Weights of a small transformer language model.
Architecture: biases, untied embeddings.
Each number is 500 + 50 x the weight over its row's rms, rounded and kept within 0 to 999. Layers, rows and columns count from 0. Numbers have three digits each. The size before them is the row's rms in percent of the matrix's.

# layer 2 MLP down (transposed), 640x160, rms 0.213, rows 326-492, columns 80-119
098:420448513515440483478518453492535450529437425461494551539513521525538431457572467446540577438556509486476425470440484509
105:487454563561585621500570477682483463541471454507461425504494467551494460576468496483366445463516477497524535549518538527
111:532480516407481571454443465538487466433460487531584395524498548431445529456488468620590639498529453527532522461534426511
110:441502487552501443491542455463454413550567493443470471491567531541518487439488470482469494448495538564508453580545572587
098:510522552530518521576432512567540562460487476542440621520492461546500431529491507503431540545555596473448426581447444486
100:491533499448609528355464546491496474641553457546615491452495508548478457419490540471474561464451529553518566570478504483
114:552493493461461530445536520532474437447505419463498509525468555527464421584489556463493536483475533429503548515485408523
107:562599594386411448499450465541436503546492507491570403454472568427577433488440433462524484557513437434460488477549505477
100:457477527438462473494468512484488488430493589496495556490453536545467514498443536608429539526527476491420454523518432491
080:430477464521510582446526531456584568406481455550483568433513614490513511571475576517534525428509433507481500518463418493
097:452471538483456465538482468393534508444430468472543535425426560515486487533524497526504547474473407561490521438465595450
098:464460528503501534437536451551514493504503544482508510445603454579489600430497445517504515418404497531521482529510499511
100:483484429471504469519551486521592546503461529527478558468491533443470498423464620503509456568506499513541521650492483489
088:543475458474431468503524479667463507557452551492570543480401476463474494514515511473523469422508524462538545519456543528
129:528435565595547515499445440537456542482445563480563468545454436532553519417546488503464492479464470500424531440472529410
104:520501439463465480449440518486536583463483480477483484414442513428509536488504549503551457461473465541499483565520430497
091:501516530577431433498461474398606529462470498440421534560465589479425552486555543543594578526627516529556372474493539512
082:417593500520552623487522536525511403490493516587486520554571560553465536527582467507406500527616522553490570493482555461
101:557496509484480533526404483359534438566428514478485466472543478550540502415463505427420533421442513539511463540454495466
106:520521521528567503538454506452482457475445496562441457511513459431494482561484404509571431553519417480432500493587546517
086:479536530526531487568471554458450491552589450445666492380533559461479491476452500584491527521439419514508547592394510487
100:553531481516467503514496511551412501475470437542468447510443533483528560465491554522602521566456504560457420462537509620
110:534527513457501499463510523589522524446416434466503437533443544472523489641479528467558428571468520484484471506599499473
099:414488532547434457574471562496530454422497488464505462445506607470491493535555605548555488494533522537449507540357507576
107:573429478451515399406485525429490442497509500480471513412566397486426484451501518502572494433543498459486456512586501521
089:594466473495434550499555472510482480506535521571386520494517546492510558404499552512562450564553546529502467653436495506
102:567442559554543533428444627503442506559522541437421638460445453486588502526503389447571604412590536527514516512435477550
098:455551451452476436494527415453492450518519518451450547470335437555450437455536568418513424461543551442487453502495499435
097:452439433613479479460446501470481507587490443502533482457576483443501528498535533515499525417549487532465452509490465456
090:485493481457445489571631519489501560549569419563479525448607477493528468440442446396571400514499492519492463428380501526
092:492527545437505515544551612488566555473495552505422520584544605557463523537503546501617513539565415478582615503485524510
083:480502471400568565473578423559472497523385502516463450413481569473458550498518417518516458406477589524519492587524431537
087:520468485562491502421543521562566595521540453457591681524402491465554454420511471546526496502522498535553531512474516471
104:510515544469430569506582477460495555524504442499486449585519539440566490463469495472564474548412497478541519536497528507
089:634461588471534458526465500527496554487486542543522521506562451509526469492571512517539526459575525467549513462369532553
136:555478507445547469504623520499516480606393530474543519507501474517625570474514472431522463504460534598497496562606499481
086:533532462498506547523458526474461493510486498469461463470499471593505463592386642546502457401494510463402465439549440507
122:573565393585549430521505543496516579655444550461465374591509526542506492470539402552478525472544344527468477453569419564
090:401446519509558511467470486425454538577482517539473514478542527560509481572524407541473537442506590572594519477478475412
120:513528542420458456526476448481440386520483500618447485561551383487558533482505413564589504505477498524538513453414504499
102:496571532519400538565464507520485444462444511507504469499522502571371483573468428563483492512484553473547492487492507458
127:409537552545483495529515505468566502489474556538435477577547534575481508533406542449578541469543510491434493442443403432
089:568520483517421555452455503440543532508561580414503494485563525499512406512549525415593515425474546422498522598430460495
119:515452435433516506497437524539433510573484535505571485430477529422445472495544470510523514490512528480499703515437377488
105:507463449439486452453579532460518553460452469493499536499511553421361397499450514492461533452501634507558499490516475430
120:373525473401503436479469431491502555453503491495497472401468339503425520420539484466543550458514559458507481525550515537
103:513528533409429505515553548468590495498469546550443392461454536530487514570433551570519510561499552478477487555508451536
089:525537396568461507537636500468530576499484480436487591508462462549409513581504428476503538505554518542476589522478527486
106:527391525463424475471501505448426549388515470454455461440501489417448432597493529475554526590608427503489392475489507496
103:495521558497490500531487591544523535451475421502519511435475446499598436502441466595416480492437531418487509471520454542
090:538461553566491467476535526445527507553535479500450467472492427528480554553492568533396553553535506457599452463417519502
098:524575429525460475472430562522518560495526437547492600640457517515569502492524459537535416521495577494502483524481528468
095:482583488465447546509550509503417529467516497391566537529505583530478488487514460429531540498503528585527543502517549463
112:479551518523571393537561532594455523466508477533469474432538481408497455571508442487437496538468499490425536576483522507
086:492499495480477473420515513432539566445492409509515453578500514540556508485355452377448509475504562551495470482485542515
089:479590498536502447510424513462484500464502543523477434574468555580541456511651528499470478440463514446510517509500441579
081:460565554631504555453544488477454509429435434478555477424554575617673478452524555484509509513526518483448477517511570399
088:483370515465481395478477356506507504428470505520425480556503421503524459510510500574540412521549580427429464550554496550
112:433552437491476457562502453495531518546462436488444373505531529556557337547475445462519491571432526545515465446435544480
118:586418476571475483482555516482567517526436510521516494535507457508554464469517489487510528447469602484537429587540419406
111:527476548500486496486472512541507546569583473498524457546535533595417478463428542456518389557468474503458471543502548456
119:410400489545432532534468528518522480497564480515590478380632555409448559501380543516542431489466431555472506476453530537
105:490438521478578571490480478515546556463562443538438468517503451500528478384403446437474523542415616561497427575510560517
094:460547426467425523497404546482445478483474438550387453492570550468465455546505454456488521482482505495467517499510459472
094:492474492441580452482460481422443424426515397526518521504604483466402485463483436595450502493479485452441452392514455527
119:538522582530478585528464515516476495467551464499556458504482452460404507551524516546588552486503602457444457540505512480
104:426466535485490553501539507552505443531473537518540498531565519546544531578584484417523477473423512533586485608566457490
102:530429424522428483370479457462562453483479480558485409575514399513482521551571558485524489507430486511493487425523522421
094:542477522534540541437555541544452585532540427532443576485438483598492513444492443499425538434514466386390537419442485525
106:439557447491504488611576590480516470467487454452484549553461506571538535556506588532484458513453454486489576618467541507
092:503390414500504434433429480513528499487586437446549489518490584522510503554601449534525467448454572420494542456468467529
092:479473572463516507587560467512479431537458506488448503474586563527443466536539531467484548497483477501515488441432481525
103:485500478409595423450491556455491545510528454554523500536398540492535532515359586476544527406420499432572529555515496462
096:537525430426493469396438454472511556483455548496464430429512589551490503479558504464425505552471453459424550478530511562
094:513524601423517478511447504546463505488610580492496482517507388473501527597576508441615525454556486464507497434538413482
098:583475481537472539374438528543526524502576528419502464476531467530457398384566547563521476537568514469454521545532558516
108:511452562474462430498513455514479496514535467502530515525628484555467519625521463451517440482464465444450569416512561569
075:475459461594487564466489496524453450501514509536518481546549453499530466526422485523487491467469597470475493545449479485
086:552527496437434491495610567535531418546502561475572471416467486460515493550449604525541446472500500459406442504399520533
088:568619377458476508471468520520478531450443544603450433509533476429480510444510466488529492503560447399423526473560511371
102:513534435472474534518504583580475601437513583514528529419520541519543532485492520468440482552370517467513514523514465419
089:517498517445544441475419541437563485506550399578591448464494451486469438516565543595527527422472497567481497507500415577
092:558536468416507476516458532450508412571490554491511430531458482488403584420487558515487466482515451532484463541480502574
100:447524535520495463516481579538460503473430537465620485548648471535435535555440428445527477486530425463489481393499579403
096:573496533495516457531485532458490520431498478526545531560557363474487530465478417535495511496568424554474450555537469587
122:420450501504461481434510521535556431556532552518496576507570522539556493511524490420480501482548527535513502573521461512
097:546600503575548582448378559501543499545458555443565395464500380562512495463526499488404537514558516478517430423589510535
105:552449387458485546450443530511486458468571545452422476531459496498445600395493549504483422436497445502522531477538542487
097:444532561467479525511612474505527519508535462562502508529564472567422550575458478462532582491537548485432482514485546527
099:489557487499466528623456449621427493531512516471444536508426464470512530513515475460479581577626574514396428522471521475
096:436534528475455515482531539436461526505490390534537470426581525452518486493444520478504543507435589419460452466534498454
101:513506492489451453431447431317511466523446552505445513535531500444465494451451513393422519389462485504529501441517450426
085:487459617576509512447539477458500556444463477461540476483538559474557547498409544487514499461502603509477556608561425501
104:473444557409415510570509462536519469476491499401499560454581461488447492561417603507535478481541475478451470487491546476
112:456478480510482416435454576559568523420548427555456540575537493522525493449487491529341447410489547497465520485468567541
096:468498479509565508472475489481549505593448499588533446512611594544593523352575449482479522441476523548494537528437465472
095:496535536486488589485482526523523592511583463538515584448463458450546566518636458481487519566426522463480588523566482451
098:490505561523461549461513437594415510490544498530425543498442610414452545495482559480496565520481502548463477564556539428
106:530556580508511533553604543547465425401489523470406521496561504523520553502491517523561489570532474501548488523557546495
087:436520547459581432555461395574455560473542600518490463470474495500539497628480520453473519447585554572546503435560578425
104:439531434527557483556508503483539567417492508557525451498466551452459540483510565397501466456496495578407488518460445557
097:583543448481508508554506499424587459504514536475518515510463442451511535536489505455437502491438542534466526442504384526
080:547465491457532529464504452489475534458570454576523472534424485508398447431597470475454450529490449560471479480568504482
105:399573547438476510531490515499475542497461556499487415510443480566518508550557452407612504470435548518581410510463449316
087:552518546540556481489476467531566434517498561455611410442483444473481521500509477580537504509589592413419525487493519447
102:551504536438511473473497448435506475425559477551575480518478478522538553551513469557546544533529497450508561411498466510
100:547503464468512515465493489504488527547541406533530506539495465464533448543509497552409514458432505593592455515640488484
121:456507516415537494478466544543494388385518436512445556497499490460463483471493477605603561520499456439542442471514507459
097:576592417481460475523571545561477488587471455542462529556500417573510558508524520530496522323481492578482403541475511516
104:477530511495561467455409464486472517509407581542528595535566480494486589510490478503379478562500537479482390391520476470
101:563493542525429427544496493457556525482467518458510517572515488463441521390558496442517458485392500413574535457503458592
107:489551489502554473440418408557547568522434503481528471443578530493485496553479551487499414525431564462508556502495476516
083:514527479436582504506413517406491494455522617538532535447516604554454440462560472493439531489500472508502429451513517553
104:439594572482550475485473502579483463530549514533541530592516482520553525578587545553452597444485463576502514509503494557
105:421496522530443553448590478450488495496454445487572428523513430486501479500524510608564487515479536531429459547611478463
087:426487469487533538485507535488502504522519465554509470597587488547460497512502471491498518487437503494434539583471480590
096:582401492401510489490569470497519543511513532488540522478479510489528520614411547429506434567534529473455473512559523521
097:504509552492478449465505623470500478509531494504573526439462521570541542503514515501610533508487574535493531559375564468
112:445416449560462553389502460537415571472435516442424362483517540498377555463563478458498538527482505446494455590494439423
106:441580477450537529574513445593466498494540472591539494522583471480400483533411480544510508552549552560489443543600448447
105:546495520452423505517515542452536550546480504554515505567525538498453599436426487443532543552497434498445512518503482532
096:534468479549435513539506588506440540547454495481563503506594503539528557370440505562513453511532477482434553489512423521
098:491442463464550419457487542492446529468540559501506455544396460518427408488597516428501555592623529469552481509497532485
099:556436483469490534455421463547498504590503475488499494494466475461547443517467441468356509499600513568447459537501474472
096:469496542495517574549474491388490505465500505638498480493477495482527444512505545529517573532466589503362573491491493576
085:525496549452580529540596437506463495431476487558502564483505518488546491464524569415511434476473516527581581469588559502
112:489440586485562532456497543534527390533553461539466562568512595504501582354597505529592515527514565538525517568406518481
117:482515465442510543488448512474388525516511407484417589455533453425466569495518499475479493455419484477497493495417580504
095:477454516474430580553496533525522413470440478567540490416469500529452431515405535481493543453410458527535497435511508493
092:484508522506555507562575452455498425505501507498535411539441416523517455554438485552548419564489541550530440505494515483
097:597484550459428447517428557493513625518484468459568489384568542454542540503496521542480504526540497531560491540590414557
113:503525494446529457482441451475467501461513475542483498560534560510607462565579418480513510560528486494445488544464562515
116:480438458599504438488483516566555548558524449448455480377591519448525474486512539445445594482580499501438542550545524591
095:506451515586535571519521460576465452426534511502518526483501367478568507377492471528519442483592551493441506568448532497
096:541515447539382541462518437533497517526562485534527582526512415529469578439540516438561497466499487509545555491451544527
099:469499480648510494517514450536519562480481524495485546472554446587536500504453412433585504551571537475492500495529536480
089:519543487542590507547483425524383514591500571458472500472475533478434553449591482484526569494453513544454592511525519509
097:439632475424546514467384495544504569430483525458565561510523461546416544551489490534545480500551618450521518501496542582
118:480505537578590455555585489487476557493288480448528531472425458559498501510492437476483488643504490472514395460555466475
104:530598537499526505487589515387469576494602495554486497401537563501410520531576477496474440550466468484434577558515570414
100:523516494506524512590550522573549424501503533526499442480562480548460412506469443519532453587534453562414451497534611517
089:636552516487543527546528555522483454567542511536510450467543542472482424528446562559460486480471522499492539516466540560
107:486528498487436595541401513538458463428663472497501481607487511537497434438453466419608504585521489565482537423511452498
095:534492547528504451569472499468515558404518496527389480521537460527524493495503458538515521523447494579644520577560387457
103:483538516495485517542471583569526459476469467531521422452424494523493550544392475573514429542393451506513580469568449580
097:510412477605465548418478523534467482434469448496499535480497434480466480484556530585560534419572523435486434501589519489
109:453459434375455482477515468542527536464531501529433501499482472498486417495474457540474462563517483439425588425479606458
094:587464402560483528531517498503442513465487540417440493534492434429386430476399534569497526486604500447431482625543579518
097:542441528537527571521474487616555442538515478592420537434442459481558483428415523509588547476453605571534419518496494485
107:383389471472475469433438484463447519468441492472587563528475561465458489421518568451531522565514528656447581443439480493
106:560501497523429470525426523495480513535562547490516566522613568506540432564522543460514497469430483596532575517520551486
088:462527563457567500503491535552502544442474524500486453521494535497472423580452609561520474500415491497590492527447410454
109:518453512526564521440397419481432598482576459585486474494516542416458461564497550512557511487530409492513523361491493562
067:543521572542486422474448485548589430425541460455439494455540593563401463572458580463521481415589551459480500561498535392
101:466475540546578455460511501449511522481649522474558530530567512453541454443512645525507486489554442496553444594500508454
093:524450481555540532452447429490442586453504530428526486540573454347412427357501436592428474528514509424489493518569430462
087:506430487506477501473459444417513446571499534528523552498448494521434491493506512501482508505467425423545462492500466507
103:493563470524538484509516536493550431372484494565564533474514569433526509450469491606569424494477421487467464537482441491
110:464453485412499508516573485495497382498465504510517575528529459372507440591496561538523485509546543509549504393487514436
121:460464523502565482529510546411434433577467575490536593596539572508500528436440456495469469551556488432550496484475550394
088:460476515504414487512515381547515471400492443452575520530474449473537529420472489533419498413537476636477549444454402550
111:508465558433471517506524435503490480470460397460535465593554563563522498508525570530592483548528466479473517476591493530
099:470506441528588556514466510537555533618553591541458458535504402491419502445426537403492581507509433549545473521544427526
098:629495509646478514562437539549493477543561511488537461492409531431534458440427494473444541434519504571463470576475587480
086:508596516491553500551592497574533492494470502425485519517522601532507507495484483482384485452522510491456489523426573484
088:503476556505513489478577394423506461584513464551479512575516509541522445487558469552511443497510474509454514469637512489
094:489517483484511471392508514481549523588532539502471490606541439444443521491563503563503430584519572395554498531588545469
# layer 2 MLP up, 640x160, rms 0.252, rows 327-493, columns 80-119
102:476436432466368493467420509464495559552559545460560454415504454411536583423502526374470516476458492479503554526413438456
113:529541488499489632454456490394512509561428460581531431610419472405538535446504500509464558516474589402501547517528418471
111:474515459490480474478521438468470488448552431444438522559433565526498541527514554508531477529466540503490493458563480454
101:582524484517561427539541504459516413410503495633419521601480401485457502468541423448369546497497501513561522446519545543
098:515529479514476463459508553551444472508432548440443457466528499431456524493465415526438563476413452492542480515482453500
114:522435507479457496442558429494489449533453579599507499559498472548477558474508552511465526524547521532533518495451504440
099:520461472425547443487506491510500498499549423523516558525530442506605548515525523495500490521457501569625574548484494417
101:547540448490524496536497485462595466436611502552513555446445495475552583512495609407480555476490417565554456491503424470
066:476426557466484461445566421500512515455522547442573516508536550388528541542526540569443492547494514506567465455538555411
081:456486481462497550583610604497510524407524444494477504485494533555456398498513449518516478519477536590431462479424539534
088:518547578502508548511547533605433470452476531454511518472552469522630462451416482514453605366419474413531436423450481416
099:500511520542552550476463504439486552472549564600474523538579512429451434509542409552532454524546357564553496457507487508
084:575537452484527542384459503552514475438520515534479530525529505395542480535479502511477504485629406513613544441486544508
124:435483530523519438510543533557493541462510566525580564491464542488569494458455464524398609430470501542446543494405537418
120:509451372507476509544471528498492533499442522489484361415612513487463469510417528535517464559455548508482493475506499538
085:513512519453556469462523495526499464566527443508576517517498526489502423496557504419507391668541477413523409497519556582
076:441502444379539526525570636448486521487509423545487524580518482539440481504448453510492437479534473541457519446439487489
097:451517459447556501483473518545462480431519477563467506570468451512418592540516495509418464516524559503616689525482523539
097:459505559542345512569543463547507492594503433461558530504455580511538459456503615458441511513472576484539443542493524520
095:549474494452416508502640483532436521439559527576407450477505568548480569479533441467450498490380475514545453498481384474
107:446452525583580485425498531348420528480516524524496454510535550531533402551542498480535531446514457586540473455415500476
099:470480511480512531534514521626510498569544528535476486500578517513432484542512500481514518418407543405552396503470509504
104:477482564535501587504443380496428517471544525401515534456464456561545541480632498482530387495434477485537472476537465432
108:548513547453470540469549480461570528485445474480543507490507563519385574527503443502404517490429511518580506495524497460
101:536494607495531576458525502392581421510456561419558472596525576553501434490467454424512394662488504480609511506561596419
089:524492477416493461642606426482477530430568553561459504642560574534407519532494587460481480545476511580517445501458480440
095:445487452452536475489566471482447504512466508471484503507552404502564512483432446478478443493535545460541523457501522446
092:508482521488511457482450535516451450477540520545430454513502566557491511568574507508652501507546451537495497421521506530
085:466476475497579404553492443415477484452485446532437416469522475582494535525524510482463490607499463523508516449383531487
089:530487484457489459538439551549491496479515552490540614511501535528455461502443479428504537470569527486531420512577552435
079:461500486449620534495490467310482466466529613535543458408571535558411450581434534500497440496561518543485504508545479510
092:457573446540564517494491522457515553524537525380554548548468623515463376503514530539562524446516513458376564462468564444
106:551483527466538487582451466515523545487523492499493535454537495513440504481585482418535551439427536498585472491525505455
087:486470418502532525444538601523523460458581487580460513549456490537428504516587558569609549535535451519538506468471504519
162:510467421464523489458503530518490478565478569486512506473511499512485410423576536461386440524531479476363504446444491492
083:537602477452474417501474497625536489416492563508587487492498498478530498478469444431596512552507487503485500501432640487
123:501410486464633572427525509484482516529426529571549478464387504552491534513481525451504530473496411520495514409566488505
101:572549580458437461443510449536488509461500415576478470520445505519554531488545519517533508499531478454485442475405456594
110:517477519400589449449437507476502485476494503553482531556545437446515488566437515479538530609480557468484607485494536414
113:546484429482568479557559571504516538547531494508511540463434535511530495440527535537487494538563460434443459437510499504
144:459475532504520551440428602530496505493516542464455449580595427524486549496484435446498603450459473439467551473495417537
093:577566517431484443471588575520506508433451490466483582488454497509552570498566533525503445510520467429552576504498583468
115:494525516445501571500480405425502580536479521527591510489643406542542375546525406508551542462463487623483535502457495390
091:475539469533543549520505588487538509489527466555480506435490495559531589529483404578496627564486483567586536519507497461
124:577403465502514583538473458416498493498527505453442419560528600517491444528436567450438515529447492468491482471516518499
109:482429502532498450536534454517464520588598525473471521475512472561488576576464546396449553567524521520479416379518433500
076:626549451474511571483548485520440466481476500526518471695466474426488602531490576502496537516501508582589446471534525498
107:497493429444465432492520526468580518509489544543502507538525492486389477449389500538607547481500559484425464451585460594
094:512437483471548464530553453494504513544518543473602436502505479497492482449445555478401524515473373524494549505494513428
076:551498498522493448483436545473471474462472510483517439472581525535477509458517521529436529507443606370469470472478535541
097:608471560550483452545577443495488464484556418564397534542552488478617430511518458444522521471475505571553474483513487566
095:574497546444567573472439596404448506462581472505529505517621573567489465484459576463510502529462524470540543463473487565
115:512564480511438516480424462449510543462541461370507476461553534524512464444524389430456471419501471421511537484516521447
077:456454470560456473477423465414576506479497454509506591551554562486480408408521455596505453543546509497491538503506547513
080:640432582535564514442464533592392495543513508484490479541513568490530521435499540463541461547523481448498479487484562444
080:453561471421485389506442531489542468505420500537548491470478547439440581489477479471429499566498479442441411532574567638
089:483574527511483472469460489518469517426584528362509437432640579464549489435447544457452410492492545544528521465485531539
112:539461497488519529454472502522416612505492441430414519443434429529548449429481438474464534476445516554464510440438600517
112:509498537505509499512681502523471483507438525579437515398494475447474526489561529463448491540586511522584550501509490518
116:465430477494482470517462389521527465427460463507465560494507477579508536591535585557467453440402527509549636423517486501
124:530523491533562522464537444498447509440452468458483538559547420495579512592582488507519520506501469422483437471540569568
092:584346553578579561515482485565522542495502525552499472562421538528409433458478385553477511455535520491531469475555510535
111:439502485535539486466424482527483456525502542390429596466419514565512544503439435431520642498475522587468502386485494540
096:496475532504574496610420590466553566418524390418556449661475525577528500451547507502518467496493493471499578461410472415
100:508466508520596530512542523515582506568453554444493455509536472546555435450490574501504483516572402547545544541516531503
109:498491535491492459502432529500412458504502546523454515558569533644543511441493526447486458556549624589472385549513533485
093:416510463535446558525522467608503510438545513628570457516539499504565462384440508507587529512445558491501558428405440429
089:484408579522527450578502375474504417392417503591464555528437451536570474502487514502638481424474497501442532559468529414
100:559462571520506556462523513464500384484577523508451486519534496511506498488536515399529548473440485445434496573466521398
092:520510521455427444480419543467527419471530500447433446507501535526466557468454465504486456479489476561492487512475415467
077:434541455583534493548472517526470475500467467518518499416533399521592446517381442529598576503396464508533585483385509465
106:489387489430469524434488482508555389444550498457448590491451508507509525549490494480483424465452520582592538485613456417
089:495499520560498510474516439515528503457573531481451546606594532379611534550528529529476615470488473424621389458521513448
096:537535435507463480551635432489476526457367495526540471505527529495460491465536506539429382458522508538460501507525569567
111:449508518401541471538497484471484520532457524571519501574536427560406410564523561499506495557481461535510528490566517401
117:564490534398481595518538548444464569401492449476553524582443506479592486437551420564502472483569537449406539497655499550
069:532486530551462599490529471492434401463516463499533448473512574620531383543517427569516508418485547442495547442590488533
087:434476534476494550481442606568543499517505427531537517484439598434526455505570619481558587412485530486553505429505455546
104:452373590536514430494562500492547543535460416450450541508496481608526468506536565478544420543457601612588488441451495553
097:437395414493512442464527526530430462506518546553532378534466559438495455491555543474533468413429342456546502404514509588
086:492496448562460484520447528509547460450476547578602525511484502375540536504512538519537483624495455460562458453449452540
080:546427502399476441484467408439413452417419478556443499595566527437428451429501434483434517533529379463508495468468474529
113:505598541535588531480528477446440573580507516501500510446520487562552498535435581536410441550413552522453588429519519503
097:423477537501531436517457481491441590478490484558512505477528549539430535596448453517399479465514474532453587395522535466
116:533515528452440456482519625477526459574433490493487430502531651528562485497515489429470445512495551468512520446528501475
087:507460470436536506563473476512511490512483531523477481487510469531615468537366471513447549503479559467549539532364405387
118:452465558482543469531555521484543468494521514479546576527562465436523461451515505520491428601447454508595509522460517496
109:527499478510520564470397428533577579460510473462488418569471592526546432461543535528460537563441435511487579448552484508
105:524407446496610548480512540508541516456410464461445547644520560508452412504507486454458458497546520617536442438572412615
098:485458470493602509475430592456509528525447526478560433478509597468486470444503548545485507458448521441528481454480484441
099:535463475434395495399527519442478515537522535499455519573595591544461478448463546567409478434466472432559510521488520466
104:569525451467548462559472539524545444518582506675433487577530507468445465580479547509541502477483439587534466405501540488
111:558422482482481493445519529574465481467524448517496447490500515452569524377550527456501626390496508531468524425517498565
110:592443434470533485532423495508473448428507443513528439591526492527565432574480525534502459518538553510423539518495428547
098:542539442460485554506489542516463434458507559504564448501489497508449530486512441499479505424475366509537514484583489417
093:472506455480566509529515486456543500521392524474455505500503547514463421452374498497499471476491506551536547486606499464
101:440512491516560515458452465470517518512514477567449455549494527447462409484390486539514519453538486495445510434433518500
123:449473551501569503540445517466639459524508507476485515480455425554478507580531495462452530493509573614458489438485471464
080:502437635506499559563516526456395479505455584495429506445495492487499441531648411570464527422520451509548550497453531487
096:425470409460462551463541507549579442540536514489491495436540634488553578360386532564456480498546551466518551488486492462
089:564406478400456472531545452551454463569468466492474538345449517544510489413468460551449541499490500522505583468554360550
071:484419469529552582515527510571453546505504401542604506457484453532447487485529490529537459492553528527468540451503495474
102:518477481463558534437503544542498476430395511483439527445518480458475499514485452415491531481441554561461538523437471492
081:590470412491567565439499599522505523521429428545455540571467534495413510524560554495508510408442467531519514580451468554
095:453588475509517494432541547552565409467465497414492463468457515591580494491525591429464635507423534495505492516578473466
087:516531502568491524509427476488547528468551561429552473556464552496414497394539480538443453450531437515451573499427541420
123:502529504466492531428437483490509451439552485482465503428595555535472544474535501473408419515570539473450495532539459503
109:556390597480500564499464519469410474611460514438501449494447587597431493463515494505506568465440472457593475487546592523
090:525489544623534488438371518474472491425500527555497570564524524493483569473422416539488539395512546585486471479519537563
097:397367583511494557536482453551506475453499569506553435535598539496453502508531477441574548540449474506454545411432465489
100:570515527483417525526470567531574568482426552490532642503482481474612535353464505460573473471501572498456498498487538507
068:495525499563548553617438517419473548457534546531486469467485442492468553478471503461452479436457487542504453463531549430
098:445517531452466567430550526484486397448533475523526532564460505571495534498578569460422582587522514546458529587486508507
107:467459483506509407544572590507510613557488574571421477508528506495437584526530480356507428607475412485506602494397540572
109:594525549471474541437479434468515534512514462565555459553493483461501453479562517505491447539513483467558527469510546432
106:477466506558591496448503465551489542449413536440545551472466543480462469499525520560464494480484513626508459401485520492
093:495425386515471529410440538565433467511562577436513551508541498469528517410485480415405444601449515470553510533464532474
113:453481543606487563471456415474476467477492391489492513454464521433449471443588471438385558500505523532587591585457524422
103:391484526536490578492463495478475522562579498576481501505509599495432428434557438355470552540513579534530559489547409533
102:436528494524531554490522596409511516582452397486564519548426519457465465545517527480389509562421480463480531421495493477
092:477429430546552533454521468400366571568515511429530575612533582472565515501509476518394520467479499551562570493472547464
092:540482547526541572458418556472383480496663408553483553425522491470367547460558464474476471508495467514402582480454519571
098:474526395542476530472429426487442476432553551431489512549393598483490476482606482499571515471395377480543513512492432526
112:479493459499493482470560514594532510509569427445623499614456581491527481473510476513482423443532454571522509436530454396
077:505494574462475476492442456431444553369464507573519520423458473531641530515517494578506468457465612524486488445479419552
109:445412465532549559449525479442569490447455528486476530424530488474562542473442531509470536535503537486539516503507610389
116:511577545507505507506557535494499508523578453486466569355499502490515512488491514464477475451419557459602518472469541503
083:465464515482593478471534538492447545488535551447520501451448559479570533544402561499395537496433447489443551556433511411
102:469447470523530530455465541409541509463599413495477513539483523447469458549538498464520508565551521482595351441576542466
107:495493503466560535493563525456449500525480519546512443480489535454529464562465456462456459491422453419524497545472561465
113:421628533475509503526449464511533503449507566452455509495531585455534527457456437452432537472582559476463394512385534423
102:511515579427557546530514493477455514405520595526493485567444514524640507526494525528589494594485513425535442470443532383
105:558439463440562480467439539546500532551433433517485484537541456534461420529479539498491454516411497512559431485472470501
106:514479491486559494513485457334430546591494552504472483508451498533454459513554536524439521505542640549474541489387558497
107:552452475467556467521487532526553493483535495606483534513442529526462492431470492520434435425484483454529530515528493557
089:400530474499502544550519481502597526555412514545467475539537375505535537490515450525563494471452452531548549445472487485
102:511464466484510501484550463464604441437409566513449505625456564465471491473394512453503483440487406532422616545524473451
129:530442458523507484440570490512481507491402438530545500480457530538412451528529489510613509509543473460614530424618475538
102:423460560507461521447527498416393508455493458493486446444492495543589454411536480514426452592574452548525582472518582413
102:478470469521449532623570435512449517536428401555491473517523454617552496516515583494450515503602511481461553453478498393
088:480459471541515551488590424555466481435528466539642492488454565577513471461460507517520461492513491503478516517451550466
110:542461493516573453511513484545521499472592498483483523567517567546531528379573479505519531519531663479624410574473563503
102:571443410506489509397545554492504541561562496546455528577542492515414441434516516584473536423453564527588538511425531421
106:514587436486487484430498462572605487534542494492464548543513540507465481439520484591449510548544500474516541469477449429
092:505599430495544508464443412416525592532488502523475474514521528469475483503571442586403517497491421533555514442508551496
089:546503562527511579516421561493471555445471444597445430481465452499507530358444411487473502448460520429497467505470510408
109:456492488475534540495509492420393517514497568488538460486416449402571516536541627493466476500470451498554508541455522485
096:403483559413484427410421450489565523599518504511513531558515395487474487456384482559466557526431431461525569493452498567
103:369408514433457586518521468403411494510497586575450514509498580559483554430531494455518430504524487545545482525503446443
110:504582510450512567515581388463452382485423539596578498519430494566437599562468453557473524507448577599444407496518438462
083:546584552502582402524523568462551424476539451440504510499648521583466517460468519552445464523431484518488437470571511446
114:534466569459480405480480467442516410512482523535582479432432526473502504555578553547571491538528465519529457489442490540
060:453506498494504556464501531523480567539582546507563454515531455543493403553433559440623477425538504458593534453577456495
094:533507470482486457499527509479506455413548537481524502486364482478403552529580522532532515605474559473453450544514471551
082:551529453456424527473499540445524457513585537494394466606534469509435584476476478487421471534412530481575466515582505471
085:484564574400547509429539471515466518408556486467531507486532481450577603507472515553481376510503465397549532479507489536
103:428519526438533559472410488486461447465543533532558504514478560521444480552537570500482595435467486481558525507491486474
101:438439518507462547452511532510419504390443490547463534451525514671514537576551505447430539520468476578470507436405516546
100:498423422537532505463510496541548474463627540548480545495568446529594570523588457407448505604490489495453510521571441579
078:592405475497587415540407414520562475578559552508570638534545492461384490576441477478550449452524511445534493513497524523
106:481474401520508399531523545473518495558463399444475463561563498493490433477477526420519477545545503503580478462493521521
106:526451497451452451519557536556475549567429530517572559410511507467498451555548472594400451524513522508474484523453589485
109:564510607493461379564460507468478503472513453429580439450507558472463496552486393423566464428493491623406515528452454472
072:473521533439515601525542486588645517565457582511545497552557436516536572484538616422497460502517548448446504480427556429
106:454419508503508461540462475606447460494486569494412465487513484516531553503455536565552522508494521513525428454466442562
094:438473573604561510536546508616493555518446505491525565455487471443445493591478611582522518418480546427491471488501520574
105:561432480532615496414531495450517422510477412413510450521528500556455587488559493423439500515482507530582483447487444518